Weights of a small transformer language model.
Size: 9 heads of 32, MLP 768 GELU.
Training: a variant of Muon for these matrices, 132M tokens, 8057 steps.
Each number is 128 + 24 x the weight over its row's rms, rounded and kept within 0 to 255. Layers, rows and columns count from 0. Numbers have three digits each. The size before them is the row's rms in percent of the matrix's.

# down: layer 6 MLP down (transposed), 768x192, rms 0.166, rows 314-345, columns 0-95
# up: layer 6 MLP up, 768x192, rms 0.151, rows 315-346, columns 0-95
down314 109:126117163105120134129106121125135173106090117138120137145164112166121147128099173169128128119158104105143106140140132133128104163131156101104161078096089138137079148115121119123141117110159117135143085123082111180102139141114146172128131156159139140172150110155122150165176095104141148170
up315 097:149070134118124106116123101146123109122086146125126123153123129147135139114131123108109122134106101134169117105152110134134112129146160139144148095122131115101135126126106137114142156077106160193078135167109113094108120080108145109096113121110091119140136138129115112104143127112099122140
down315 105:149121133136143108151130183111102130144138099112085125158118112133139155115124181143092093082136126124125099125116123122114149096146158118157138095133135121131165168103119094123158129126134141136118099154133091112113110097120148142123124149150149068117093173123129144152158093154138110142
up316 098:159114129152175131132110128109147159114122131134125153117163115121121118135124152124102120131170158126133110114168085150093151141087096135135103112135149146122129150163171084112108145094061167147124113114124126104144126111109142132120170126111112133125089153143164085124078154140111109081
down316 095:154106106114161099138148113112118104110155111154120156075117128149113165116107110078130162144139138116120106106152136136081125112077169132114145178102094102141175159107157120154085113105131119126110099131093152125130140151123076108175127083142085101110170123156125134111110128145123098122
up317 092:088103145106129131130073092135120097119142149121171135131152127134187122194165119104113143137103131101139116158127182095159176092108134152147135126124145128092132134124141136146139148153100139141120140105154123128104152086152104154122163179178162121106124129109134147134074135134180168114
down317 095:110122144150130121157110106190129118096123140127121154182113145114172139106105103089135096098102128109149118149140119136149101153132134134115108123111131112152172132120113111143106152133131141128155156126146175167121135144127093141108087118140148137118140142122118120138106110066150148154
up318 098:105137152076160158141149122128127150057139098092125141127151162113177137076116111151132125120083165142131105171131147110148099138108128123124133168114166098113178096148119153172106133142146111140139099086145130144128120106134132130140160105172090119088129140146115138137136166168151134145
down318 096:152142155165114167158121120167122125151124145094119138087102121110089121162134098110110180160129104131164116129129101132173159177129127114128096136124094152097151118117126103148158093130106154142111098124157082119125127129139114084102155100151095154129136175106132102164141140115183166176
up319 099:188155115136142146130082109112143129123094124138150123084120149088120145104170178132137086166072125122158130158114128130146117120160143142113114104128130133123130133096132145145100161117122167125095129156143071131175123146131147112117124153093133152088106116144107139145125170175120162148
down319 105:125113107151128127134164142157105173149154149145132108139172128169132159119165116129177131137138153169151121147095091134110194139109121109114117109124136128123129118110163102155106147146099152121145099132145108109112111105131154102143124127154128104119134143133129119112135115155112092092
up320 102:118119092118152173106141094133112130170117143130129104123133134182150116177110075119119124145100134134135145152136151143121119153162121124161170107135125164129137121116078151098142073141099108091119129151108129157081162098164137120116131122116106131137088154099106115141118150097147116130
down320 093:123131162124129116139122120153131171085131133115095120121147116131121137183146159101082113129088146157116126187116103128115103159148161102127164155106166156133083115143154104103129145137133130149135141103137146093118103147116078128139160148073158145156126117127126109134147161141096155122
up321 104:131130100126175149172119089095124106081109162092143074146171107135071177169082127111155115118148199124123147117146121112127141093124143112075094103130160109154147131106140145114175119125135075149135101126114123105121123152167182099121137078160122115125091150108141105140094088137124135121
down321 098:117104143144140088096128184138177119105136132140115153130130159109191147128121143119114104157155102128126161141110102125101146150121142087169105122129161126165125105153107159128105127164139135085112126112151109162093130163119105122155192107108138134147111103058131139148117117103118108137
up322 103:150083142132157179131128103110153108088106119180142173172152202086127107134166126119113115152091125133073144140137149128147109122124147102128136077142166135102155114104118143151168105098098144131111132111158122116126137090112144125108133161123117144135092124105169085173119134139117145155
down322 105:150122091145121095111155114137112123110103142126111130127123143123133137160118132123098134154164121137096121111128142119115169117144150128150091135136133125086104084123116187152120113148146100102112163161175108092130170132139149109147154109122140065155100152112131127121140148162171142125
up323 102:133180105122118118170144104111136130107124172154134149125101113144112132095074132138152131122099103138143147089117095122100104110173161141120118127122121164123133142155084122081109181128154133094117145129092136137120167106150129144130128108157128099131130160118153104149111132144157099112
down323 106:159126148171129144130126131120105108140121121130130119114143119146088154155157112161105154101153146081154174083144113154133133090125127110114150161145149117144173096099155123125107140188144111108140161118137152181140135136155187126144131143176147124089125131119116117112164136145145101069
up324 096:127142071116153154084105123132115094112100112112150117129114132122174129141151125092114146074121140137133156094142089087147162149144162151124146145102151127124145109160147149122132114134142143091095129091122130122124142113152152124129097137119110091101132140152117111140178133135127147101
down324 093:095131103114138102086155140108126155162110106160079119152129159133116132110082154125105086114129179104119126117130119147101173106161078146109101146134112137145121114075163113133152094114130095093150120143143146109143157160097169175099123104115126151100134116136121133089159071147133123140
up325 101:152160132103106122102111121151127113144083137127116074160139117100088161108123180076126149160131143150120114169130136082146089108170118131110128116126147129136094098100118142147195088143120114131150139113125114130123148115101132125180177107138139141162126140110131130151154154133155157161
down325 097:117118193157138140096186093130145095099143124130116144099140169156153097161104108115141127124115139095149143154163163098143147122154161104132145200125125125126110119120128129118154132127112128116082121150125142101118119160141120142071119139121130139108096089140141166122132116108120165129
up326 097:122119136121132113144160095101125157119100161100097180147112154151089129133129160163111078155123153124115100123111096112120143073149171137147143131119103117164150128170091113151148131091115135120092141097149135152121125152064121115087152134142129146093113119183153138122108146113105122164
down326 093:135148142151129109127124101138107135161122163155173141150154145069112118172138135092095141121146099146078097174196119105105130158138131114117093126139109081131104157150169110096124101127131119108118102104153130107158094149143131165076144104160131133111131160130120089129101102145115136094
up327 101:128084103137115134118099120110108106087167089081157095137148109137126113123159130127122113123145144152130124153068110114152124153109123136161095099106125143107116140129118124115157103133140131121117176139132194127145133120130064137114146121147144134108128142141162133115092132145132141101
down327 104:125142119085099117136126132137112139107157148128126143158138117126090117109100107147133123129117140155083125155085171101097157134100137160160190116128148099156119155123120165098132110112102157103160184148137156083112121096149141175140115088119135133112112165137182149125103132131110132119
up328 091:174127124097100080154108112146150132140171141123157080157125125110166114130128136094078130072086116111125112202158130153123147165123126130143116119145112146152135113108169109136137148120107142142076169131113128112134147171135157127117172119129148151122121105102132147127152141126081153143
down328 094:115137151119112122128119133139110128137149084126118115130129171127065087110114124155140124150156168077137135105089120127125110115125093140130144106146126142150099122135122102136146105125090168116129114138120106122135133134126112164134120142114147139159150135114127124161136107162198164159
up329 099:145124106158144099112096144121116133123183111113104150101122118102152151111144145142152145145153131139122119175107121152111144168149111132131126088128163107117120133142116110110099123154138123138132116158125116121064080135121125140109105112126101136109145106176117136141138081108146149121
down329 097:123161101136174110108123122150153104123142153149140108118107134124168116114141123136089126150127073122110176079186126112119125141125161110143172097173095072144135135161087155215153114144138129122102143123125142155120105113137106128118106117108105089104151123148139179102118100140142136135
up330 100:110116115134163121120130107082128125116123133133151080134148134148111157134118135134124173144146147139141111149095174145088116148120124167121211109156137134120120115144132178104131129135173149107102148122117135169139147088185139132130103147149136120075107121172141147115106137120156119135
down330 096:132139151137087145143153112146136124146119095148147074102129130128117171166165130135108122149135091146104141158089158108120133143112114142117150165097098099080166148161138141135106137103163131142124087122111131166116096125115083130153106182117123107139112169150089124137143099136118135151
up331 103:145091157136153148134131109134144177121157109087104155137149144151171103087093085167099142166111152107115148107174149120158141086114128127170126158086138157169132136131146148123106158111081106138092125159113139125136101110148152148149174137127114088138105136126142133141114118137118134118
down331 100:087128107152144142125114117095079118086105159116128117145158145107076134132128174154084135127126192129126098142057154131094124132128160112130133164151101107095166121170142100166136132115132147137122088093096149135158104108084159111115139115101171140137121138130132137124115174170080123133
up332 104:132121153138152108156057111099145116109098117134130098102075138105173117104161140115150141121061101145128102110138156148067104149157126137123115134120163107116126146107167118133152118125112111125107127122105080126131113133129144103126139109089161112105125139146111138091156121155118148151
down332 106:071137096158169143133166128130144177133145125120066147146120094144117100094099126134130109128118148089115121158100114140084158168143126157122157128137109109147094131154110132125122161121103107130151117105172127139140140126091145105119092107126101111139131175100151112140100103115192147159
up333 093:108106105091087156166097149132149120100127112084115106159140117136114113115190136126119090121136106049112133144161096113136127115144129130123130130096139120111141131133098127166156148098128153111111138108102116117094143126129078116172139125124178183118164158097141127099123143103170123129
down333 089:165104177134133108134141117140139109080135087161130132100116130111174120116157154167132131160105143000169136110123144119121147151124115134156153146132081136124120123126106135088149107142105117111112093118174099136140113125131162164097138111118127138162141133132187160101109105147099139137
up334 096:139130096126120131165141088178167100108126142073118127125136167121175144106103138119094122118104111134137088155152104174111127108093129132122130120166116138129129141181080176136120166107098125115142132138102124191133153102116144134104121135136121123164098171162104131168129140121122114106
down334 094:147121157075136160119123128132110156175168147126100138131117147146094134099083113104076077115103147115159138110131172111169113129104114134113155111113116128166127148102106158118151124114123137048122104113143135071156107187135095121119136151121142163111122113117121113142137139133148108146
up335 097:113124121094125169082086166122103127107094120129149097142101109135123110107079108109113116095122125116157112143098068064116140115134126103149079090130102145121165138147134167097104140103110128146139153132141146119119162144162158106114147133086148114171170112150163120152122162089126089119
down335 094:148138146131114091110150100099097143111177122146086127130131146133146105150171128136089121143131135149085195120129130117123137079117130113140126143157119113143153153142097127171109149112126112179153135106101115135134102120114122137101120114169117144090119147111134083076144118146140143127
up336 099:143125126137140131092145108118115138115129133123157137148132144160149100126131141118159135118137132112125129158148117050091144111146168181148118120107138117118149100151098134134183133119116108158139087135193097136128130136135086095114153147121114118149144139123121131139112114122077115140
down336 099:158118106123123095106136106108140122124145156111168135122145097165109152149169116136154136134138099125134115106163141123156094120113105139147131106131120146135163163113108117126140129108153182117141151118117150145120137146135124166145068134153133107081166108148166116127135146097100149139
up337 103:128156128127148099157175129109167097090104142138111143125093136147111135119128131101122122099134131118176156120102140141077167148142130124110100115120112152148096148111153131110185157084111139124108138123105130120131115090130105145107157215142115117120087131160153174150157099136127135129
down337 107:126090119111155116121123148111150149141139123149131108129124146096125113097082131116140067159133133133145141103139108128108121128120139185138156123151111102070108159132139109175106101107119179120159150092124151118103134141124109174084151119109163095147122106115139156116135088135177096137
up338 097:113161172132125148122102127115119162099090080127121106156127158141113127123153126089148093151165163105124124108102154176128143125141104135102128165190112069125160108120143146128139117137143113094103095115147115146119113114185114146147165159137110114096163119100128126129136168179170096086
down338 098:137082100120122087124142124135143147109123119142130111140164129094095121081127141160092125144118140112097121133131117107097130166160178132150115145088130141137095067166084143132112122129153158141063137130107115115151102116107086091140073155131128116122138112091132161123102151097138096128
up339 094:159154156089092109154136133112133127119124131132139135160174122131117105131155094098153112126122158116119129130072160119122146146131113139121094119131165107105100098149154136125126154142126143088122143112097126133114124129132178130118143120153126150130147134183119131117154123124096143079
down339 094:117113117166121089115147150131138099152068096102121109157148137108130162123162161142097091146085150071146133201092183142096115116172168109174163132142084133116122117105126164126124099125081142153105146126137135131110167128133189172135134147112128131115089119170104117098113110148115118115
up340 102:142144089107143131086080121135160095126099135120086116146107122141130121125153122139113200138117140080159109130129113125140109166130144118178137136126164154176142141152144125077147136130147134100093138129150132136129124107130095125149148125129130200130117166094124138119142104106099140153
down340 096:120150143107119106119109111109112110112109089114132131056131167115121135121126134160125101153123162081073154155126115125103096074146130120084107116151117140121125117120143096131141183141136098139111106137102157101170151134117116112168094160138089091120143112137120110158124141186125157115
up341 099:139178105110123126146114126134121125124138078134128128172143124154095119153161175202136139146121133152137118155116139113132128104148160136103143129108135135167120135112108121116136082131130173120138107149152130109143118149098184137131149119117110136148100071159122182145095140143169143094
down341 090:115141143133083147136105162103114131174113109161123107140097110118161146109128117093116136107161133127086147133134172141129100147131147117111143148128145119094118087150115150121116096145167101092109171151161168113122144100111117117131124117164118097090165169144110150135166112120140095176
up342 098:132135147103112147091120158139094126138135126120131117135137121154177134183130105100151145093103127160128093130124131142114092095138141136141157061112155071129106141123104124143127128110135148105103160138140141150172124146112162117112146128193122102110146137156101149173123102105123125141
down342 101:102133141131110147112080103148146127124126176085094078105151123164128140189179101186146113153090124154120133142085125135156122128130143085115154096134149145135112132110100122124151102109082136074107133146134136139133120123118151128131141120150146104098146116120141185160091091102142148134
up343 096:139114128090087121167124162118114121090162112118174163155134127130125094135143129079127175075135130136139132130131167095109114114096147131157110108160138128108093142149147103148167143124129150110113136107118134099124132113118101144129095197171155168043139089122146138083118114131092134127
down343 091:143130145121153131097157144182157130090109151115118097164123146134123090168122113107116101162164084090123144139073121134107137140120118113118085097148151166140139159130094146139100159126106096123155133075152117098073146116153096148143121135145126125121118142137109114146099165136158085082
up344 107:138129117117136213118132104160130135147162116129121158125126128135141115137128118137126144105137142151176107094110104117173131115109129113137095140164126171086176129131144153123114123162113095155129140059131109127133119129140176133097107105112125092162136156165165109158159148131117147119
down344 109:137134163132089114169155126100092148099122163124126144161135164106135154156112144103096111139141159158180154119136128146129161164123133097117112131193148165153095160144124141121149094124093153095153099116160115116118153106147147131105128131088138141123125122146096133112142116128135174130
up345 101:121146065166143129127100132128121131157103131097110151172135116167085123084137150150157156111111114164150147158116119090103137108164107153133085160106160125102152163093109154116153125132091119113155124141094105167120131131180135071110106131117109148143159195134119112192129148113137077180
down345 095:105115146150150157152140148135079155134164106139134088182133108090156154181136134125172124160150144164102108126126100071085115142137137134114150119121143133144144119092134116135136165139122133067139080150101131145157135170138115164130177158144108114112104107116167116108170153118130146192
up346 101:126134104117115115140160122155092169133088177136142122146119153140119111094120094083154097132181122155174136115142134127146125152125132132118084129157128152134118153111119149123117139129198140166124113089127096142101113127122150160165152104157184149133091165121130120121107109119112094165